Weights of a small transformer language model.
Architecture: LayerNorm before each block, tied embeddings.
Training: a variant of Adam for these matrices, 5551 steps.
Each number is 500 + 25 x the weight over its row's rms, rounded and kept within 0 to 999. Layers, rows and columns count from 0. Numbers have three digits each. The size before them is the row's rms in percent of the matrix's.

# layer 7 attention output (transposed), 768x768, rms 0.0233, rows 234-255, columns 576-623
096:516485485497524504501492525499535481483484474457538510517510457510501514524532465504552453550482490472459511492559490460475495558458489541485478
099:516495485513530534469536538454510500543509507488504475442525540495512479478502519530511473461522497483525521520521494479497506553476491432483525
096:490519459536454488507488490501508474477513513486526530484524491507484488532477493450499493483449518499500494519499561467523461488517511500450525
096:503510493494517530495497517532522514486496521485510487521517489492506498482498501512510539562516459482475535520499470497549491525506522543497526
098:531447489464499558495508491461508437528474527484506463450530477499526462515457489466511512472519506506513533511489535471574489522485500500526514
098:511500478512492491515516481530486471484495504508529507551491475483504504495481496496541461552501516481519462491496490488463544528480469516491509
099:518524492551510509509463496530511480506519523534438496510510514505497520492496536473504544479507534508474502529490509479514485475555516498492541
099:447495537531504497544542490484504460470433489494503560499462479513521539540441496463499506550513523485500501523458475501540511499528529510466496
089:448531556497495478528522488483471490476548475506495514442515458521495499520453519538496501500541502449490520499517542495507514511543560548562516
099:506501528487495490520517486502518515464502523492497520452499451480496491460479481453487543523507458541494523443516493516540478513467525521513477
091:463511519536495514481525525546493515473502495517511529503518518526486538536459543483535582490515493454503475520501491494483475490519554528468500
099:517543528476462531439513497473511536553511562502515508503530490512490508499507555526522502501515508491521466474528515529469519489513483470495467
097:523507471521493487497526502454510485499525513517550485461520495490507512519524446461425507490488535465504492501498513485447540493497494526476524
097:551507481479509487532490460519518505475510505485457465480486550532514522523519514530487503504502475539486527504480489500533486512480500519531512
102:506516478499462480520488437538515487478523478518528505492513486509528528501493538481467499571469513487576502532480519488495547501493501527505505
090:502543504477467514551511473534472532524558507476506490506486482524478504470518499499469510491518532493464464490483459506537459496517492485515553
093:476542530534516514475473482494453464529548507505515469487510501476484512512495578515489546458500509477534491498544480494417502535544507534512472
095:540495498484466531474545506483524479496452484481496483531488538508478517464503502446535516489523523462525476521493492508559472506516460505498507
092:521495575512537525517511502525486458500481520512461497464540537509511485516489520478514487518453562496484479553499481445529530487473508467472546
098:513508506520509482508500488475513509519492504501516512505497573537490504511522474502480491477503488501526491549488506550486480508494507471506524
100:478495504479480474492472493521509490512505471528508530501532502527480526516533474526512506479493489466494546498507500468472517510466514522496532
095:450490495519491483482525503492507508529532473545516518471571490544505524467446475517481513498538504494465511519538534495494487487497518491521513
# layer 7 attention value, 768x768, rms 0.0258, rows 235-255, columns 576-623
099:488471539529535489455516478473542467464515538523486504508464498470508517530494515519467524471463498526549470493509541464466506541526476542528468
099:541480523508526552512560501509491513487481525494545524475480476505508501502534487483481504471512512517539472535493559467509472527483496484463462
096:485495539487514496470482507476480485526471481478468526481501487508500500466489512468471445540512516530502522468511508531529536462509460518542481
098:529474515493508463513514525491546494476547486514487472501520489494526542533522489509467493523523506487530462509511495519493485499500518511534515
097:500524481503484497545461507509462486530521512493525537495502504516480469508526507503559493551523514543504480499521492502472523474483460474507510
096:488474517518482483524548490517485521493536504509456453492479493522479500547533536459491556472492466506479463528528530483523493517493518475496467
100:486523478493525494517477507522493515515496525504460498529535521517522543465511481479547506505511514494495491502506476473517508507458481462444463
096:528485460548518490450520489531520465509465463469450489497493527459525520478502473465535541514468473524515462486505461533492505513532528509497460
098:460466450482515491540518508520461497486509478521522510502518483532512490507508485511499471510504508494514481428455482499487495497511508534519455
097:488527527514505474510521515453501509464536472525528487506502499517522474480500506521484503505437512520506499499487474505488474474485510455496491
099:461534575493480487537482490501478505476515464513483514474539461484516527547536498521472482468505510539503523527543535467469460496514527497492507
098:501509510526484529492493524483490489516487507477495494494493467506490509523498558487445530488516486482529468502522482494503473500510534511531517
096:505491484477489455463509528506502479522455521490498495510487491503490521509521487493460511521552508530495535554470444535526491548477471519507495
099:474521493535464511498476474525521514505495465526516472525486455461509518486506467511544504503519533493537476509500465554480489458533502478511507
097:493521499476521528529479545552550499517485468554520497525483478480505509536467497497506487537539527527492514490516503512522527547505519498464476
098:438519499540522495490452487506506476520501508518489523479536503484555552552527477511496578524505482472484462526517515524488531476473512509514552
096:489466520515536486480544505497504526528483454544550470496539528509512483479485498499534505500503520498497546509532465496523466506514479529490517
096:470461530532528478490475549489494460504468537474492489553509482480489502544496537485477501478525475504481477491509523520467487504493522475505561
097:472478527481504457495466506495468466498473499543526534476502500518514520513467522509461529448486482483504477532507540483527517550452455474513490
098:491453531479486483490535543471496481482521496512491496492495543497460504511465498506508483498499476516512532513520502488483528513521483492509477
096:503502462499497476487501527522520483520468502481475502513514529469492520524531510465516491524524521547466466472505512510535511494496490505510484
# layer 7 attention query, 768x768, rms 0.0279, rows 256-300, columns 576-623
105:518491478476455506485514529492502455506552431516531499499532522527513471507502485539538452534480523498546538516485515468523505493510484480493480
105:501483501492457470497495514511458490472489480537520533479501515512521510469472494519492498480525495503466469519511502504496475507486484518489504
107:532512495484487472527520528493483523484517536483472540440514481499505513541507514503514485521497485481475514518510487544491469475495527477503542
098:509516516535498484515531497478517527461515493487551511503447468521460456503496489529522481499472518496530488466490501503462500458491492472516473
105:498469490500509497459519490498449467486509533460504518507534544498491463484513476522516502486500479499509488512516454528531511507501499496509517
107:487493497475536483477544527469470462458494531522527535480504531526450468514483505469567533489502504500510505496469508522465484530498498487516512
104:462510524450517506508496469533507497494532519537530476503456511509479471459507517510503500501520518464518500492487449484471467523521469553498524
102:489531492447510508503542499521475508481474472524494498461516522478494482489470485497503515528527465501557479532466522499533491556429528546495481
102:458482523481502503537543500501494467477551506520531523527495513536561517475478489528517487467511557472488524515500476481472513505484466484491514
107:505508534501450501482517473550477498466503488511531508529483528563527529512480468506529506498468532508509509463489522502496514478478499511487486
100:525497498470536486475451470515560469568528507537524458536499504503492514511497491499514489552498497513501487482501518454501496467498517519513513
102:509507466479502470508478530505533505485471479521524520490520518521517534503456457497498518504500454510521485487458517495524483507469513494467508
102:529512529522537510501540495489511514514488488480532499511483455494465502503490472469512498491500502523461523476509477451542488530505475490439483
100:477521504495482474487532510472496502463488511526495518485493465471520495464497482511509518506492527478500501543518499483493472494510565515514496
104:504521503490517484488503478500488490520465506495473491495552499496529469479472516499506451473553516511516493501514481520509450476504520497512449
103:508550544511498516509477491521482469488509542541500495469469518458505498495462499473521515475460507511504515475486495477493511495459494495467527
102:501516511518508534521524459535504489530462498505540476470527550543488477450507504531514512511475535456489533510482505511489509516485514473508508
105:501526478530477544537482489484498488502503505459527511509480515479485473481505544517530505473496454438503500445531493503450524503501492511477552
104:496527514514475500470495474520528534455504568529524499552512507504500473513487509454491505514471497481498524447483538440468532504475506541478482
104:518458512496545477484527462454514495507534468530488501481491476536477496495523459526491447558494515502526485534507494511499493477524498498531489
102:491501546490513492507509482509504512487493518465545511482496481471489501491490515513508527481505519470478528541544500497478478488496487498535469
106:487544491469459541484551477456489487478536497494489451503488452535526469497493502543499495506515492505521513449457472477477526529467496497499484
106:530468547550496497516495479521533523526546504516529502489501486505538515466497523546473498536513491477508517526508498477495553439456478563537521
103:511461504509492524502513476506468516444547503478515524491451498480484538479517499453475478531469502550465497499525469466499538522463486525470510
105:508524500502520490439522543536537514524524506500459493467512513481521524566516494448520484492510477458529515538492461491481546526478501513507464
104:521484491508495507505508534497505513533494516469515485522532530496524522459465524491514500536476530493464529488513521480512489492512520502495493
104:484499547514470467517497500472500507495502463492504497513529499515488496491477490521499502482464486539449444492516467494486493499476520495494487
106:490444458501500527531535485528554474500513455506488533493526514531461453469498536550529510471472522519500507484498495499518515469502494462516533
104:484529503530546564521504526547501505428522478527514528466500467513504458513477474481481492484478507497501466489501490483508514451513516481458525
107:500472512485557453504538490489516498514475444523509479474485511509486541546492511500521525466529511492486519505536500515507499533503510505501475
105:455485477497469489498452470506516526502484458525474528471497492521456538500477522482533541460501501480500461503539485499551512488529453505517504
107:487546466481514461492478493495481486489560536536481495510500469467466523535520549497507518487496502547489482522482483516483450529533464525486469
102:506505507506535472505503502476496532493475558446473503487483490479465523501479477496515509476511519544506483540487483533479513476512487456478463
101:520481498510517518484496467548504498494512517508461512504533447478456446505492458474519492501502471486481482507477469523504491493476486534470480
101:504490502510456435534530496510494488491502526508509506479503517466508541544529520518510538494521500506510489505523508482504533507520492487530516
105:508513538557429535517514491497478493454503527511469494500556508481502472514512536505457500528491503493491513498501472476487505528471511483482495
102:491510470519518529479554514459518535499521497529534508492529535469502488485498462512505494542514533470477473507552500515498538517494512544485483
104:552477449518488514461490483493513553503481536468505477510497490535468511529479521486472526485463509488460490521566504476460506505468487540500495
103:537510447483500502470493514493479477553539547505478524513472461521478513493510539498491495472531480531469512504497510531510542511477519553511523
100:472497487505470459491492512476517488471485486511468452521502473472476525486487496515539479485523503478522500516489537528489490520490510468539505
104:488520529480536522526483550515490443476471462512532479483529525536489507478449506488496543543499506490461482532536522573506492512560475541506542
103:524528532565489521489509490512512536487473511520490510538512518502446487524459517482490466533470481544488540534499531484519497488485477445502504
104:525457449513544511475533494450513546486477514473508476519485465501529465522517463488482463522534483486492488513446446481492513479499500544512503
101:515497510502463532480481488509518527543528535529495516495502517487517500546510520484507467502521486504493487484454481512510498495511502509497426
101:482514484543490492520472478494456494438520488505500500517522468556498512502538509504480489544495520450500492493483510530463453445524507474503536
# layer 7 attention key, 768x768, rms 0.0272, rows 256-299, columns 576-623
100:518452498470506443515472489539523528505507514480467541524457504491523488541468501489499488495501549517526527498497535499491450537493463520524524
103:519524528523547471482520498521487538484500479492480523524525449543524498496500514524453506506543535508486516490543497504492532495474507502503460
108:492518550479530511546499509513507512489501489511451505485491463504519513528493465521471481434525495492487492505544487470466515499549496494493531
097:455551473539486495497514535471530535494550483513505493486497505474479531524480531526454479474528489486496467455543517493479505489496493479486469
104:495458498481530512464503507467482506513534509485497526554481512465511512498510477536472477502522508548472477482457474479535497504495444500524491
107:485517474479525499518536534440471485494470531511436498479518519480556469525503519504555479467481480519480499516469494494503516487551538459545499
109:516491501500476499534518514516552499571531512475527477490523505487486471473478475502467491471509495491497506437489493476513484500546534492534531
103:476496523508463456468520499490485495513527498518490525522473518527543475489490473501484494533489497510540513467494520446494550483542540514493528
101:522500501517479540532530536515473503470542495495528489541527508500477527504462514477515507503528525499465549504520467485485471493482479511476511
108:531491496542494514473496492474476500494496514471488485512476502513542519511455466472552506477482450465499492476500494493499534531531482523486464
100:488495492503483472497471457493474506547473579498482481511472522525449468538479480516466498492474513497513491516473518473502472517505471485455518
106:526493523468487430483503505462478520495485467485514529467487485557534519501484447532527521480515500523515541495497497480532522496466485489520501
097:511491520517528462512483445542520497522535509490478480473510523488487486466481485485491440466516482492471520511526521485537475534511481484488472
099:480528509453449513450534531521519483509536483497496460488484501465475511518483505489495513567477484499501455476523530474503489495509495513468425
108:512503503497498483518459552515497448540464477528484520530530482475479510513485510480505500447499515517514505549474503499502492482501479519506496
103:509478485499516464497469555530519494485503467517483465489496503466516510471470548541471533489485524460496502458492519438503525452475469503544529
106:459501482506508543505501503475520485460514518465523521531520547512503472487480492501516486497495482490465442505512533476473487497494530517475497
100:508525523483461565521498550484466512476503522470490515548506493495480497495496481507546492526535521463475485483484510473489491490512531500491492
098:501530524480483524466493509512486497520497510522488500512521497496484495478561512510535494489484499491508473486517509491516485473493466483501519
107:476486517537503543528522543471513482484519459492434547466480537508503540550447517521506489511515535531500519465510490513513521499507470488497490
108:493462526502482465536491500472510482499459494512527493514515534525503487525487514531510531477513512527536496514492478474488490494478552470473480
102:437552505494475531464525536478537510495458543521489459486475468511537505499537497471473513523518525477549499480459513476510493507464469465486471
101:537541481505536489480518526496494542536531515477534488552476525514521481467540488502542528489531490516497503558512452473500506506520542500486485
103:510500522519527501482450488552460477476514508465449487485457503462570529533522507479474499528520486477521504499472528516482514501487525491459483
105:483459498491528489460481501544527519497459512574477460503501516473529528562487524493498464495456479443462518499452519489524543525524478501485477
106:513513517526483509491512477512489513462535537468505507517536496523474531496492522491498524523530476519542518496543540550477545466520491518491533
102:478516500515495506494511467464513488522512540458495510494525545515493489497517552476495519539515480501481507495522514526483443484529508523508518
104:467527486519484461512486513486507451488477480451493534497497483452510471482514473471511521461532504492450497505503526468481495456495547498503488
104:488451464507476506537469482524480466479522497503500565493470475510520492522451455454508462489493513510492508478527475456492502544487507472464539
103:526499517524491495488484537505519485535478469484486516516523482492527531503500542481481508532517526454496529449527530502540537440484498511517441
102:470484510490505471502497489492501501512510494510520515492500492563486517558486479503505484449472514510496522497525517554482482530489492524510499
105:520480472465535449522489513480495489526564535516503541523473470538474496558513467506492525449495501532535480490542474496515517514496485483519534
104:491531539498489506486465480494486471427486513509544524479483493503536495491482463527506473518480526537499481523489499502497510475509460538509504
103:476532505467529551476520494505463529540473483492516506545502498500479476545521517503480475507507438480534512510462470478498518482484480503517524
103:538541478483478479522518493457434513515515533522477531513537462499512492501522465498516513526461505480482514509537496510532470465533486478494514
103:500475523501519497506532464501490492473505504494528495473519488468488545512519486524530542508516503502526471510560525533520499492471520500470529
101:475506454506498535475529489543533541519467493491533464508493557467517505462507524506489507536522528482545511484480518543501485481491472533482529
101:513525484496489552474529510498525490481502534480547506506535487536494521470551483484524483539479509477517493540531489499503481488525500555488473
106:524480508462512473499496490503466462468549507543514458544507456529480523483514487543465478513476468505458521500523494510464480490433461539494481
102:526552524512470519516518502541492475531474453481471519528505493480503465514516561470507501497495477531521538500507469517472477503456507506533513
097:521454525521504492470481514473474498530485470493493487536509491465504484558479482536504489476515522486497501513547513461520489510503496481537503
103:520501465522513465493486462514511535476522495528497478535510497523525517490492532506468498497461530513516505548512525456510483542493483540498506
104:562450506542490516531495557511475526523478484501527516503511485489510535491478500452463520487484478552447540543483510470468490521440501491503489
100:533458506524519453467491478550484509513506526524494478504506502490469484515468501496470554498484522490448521511484487488512467484502471455516540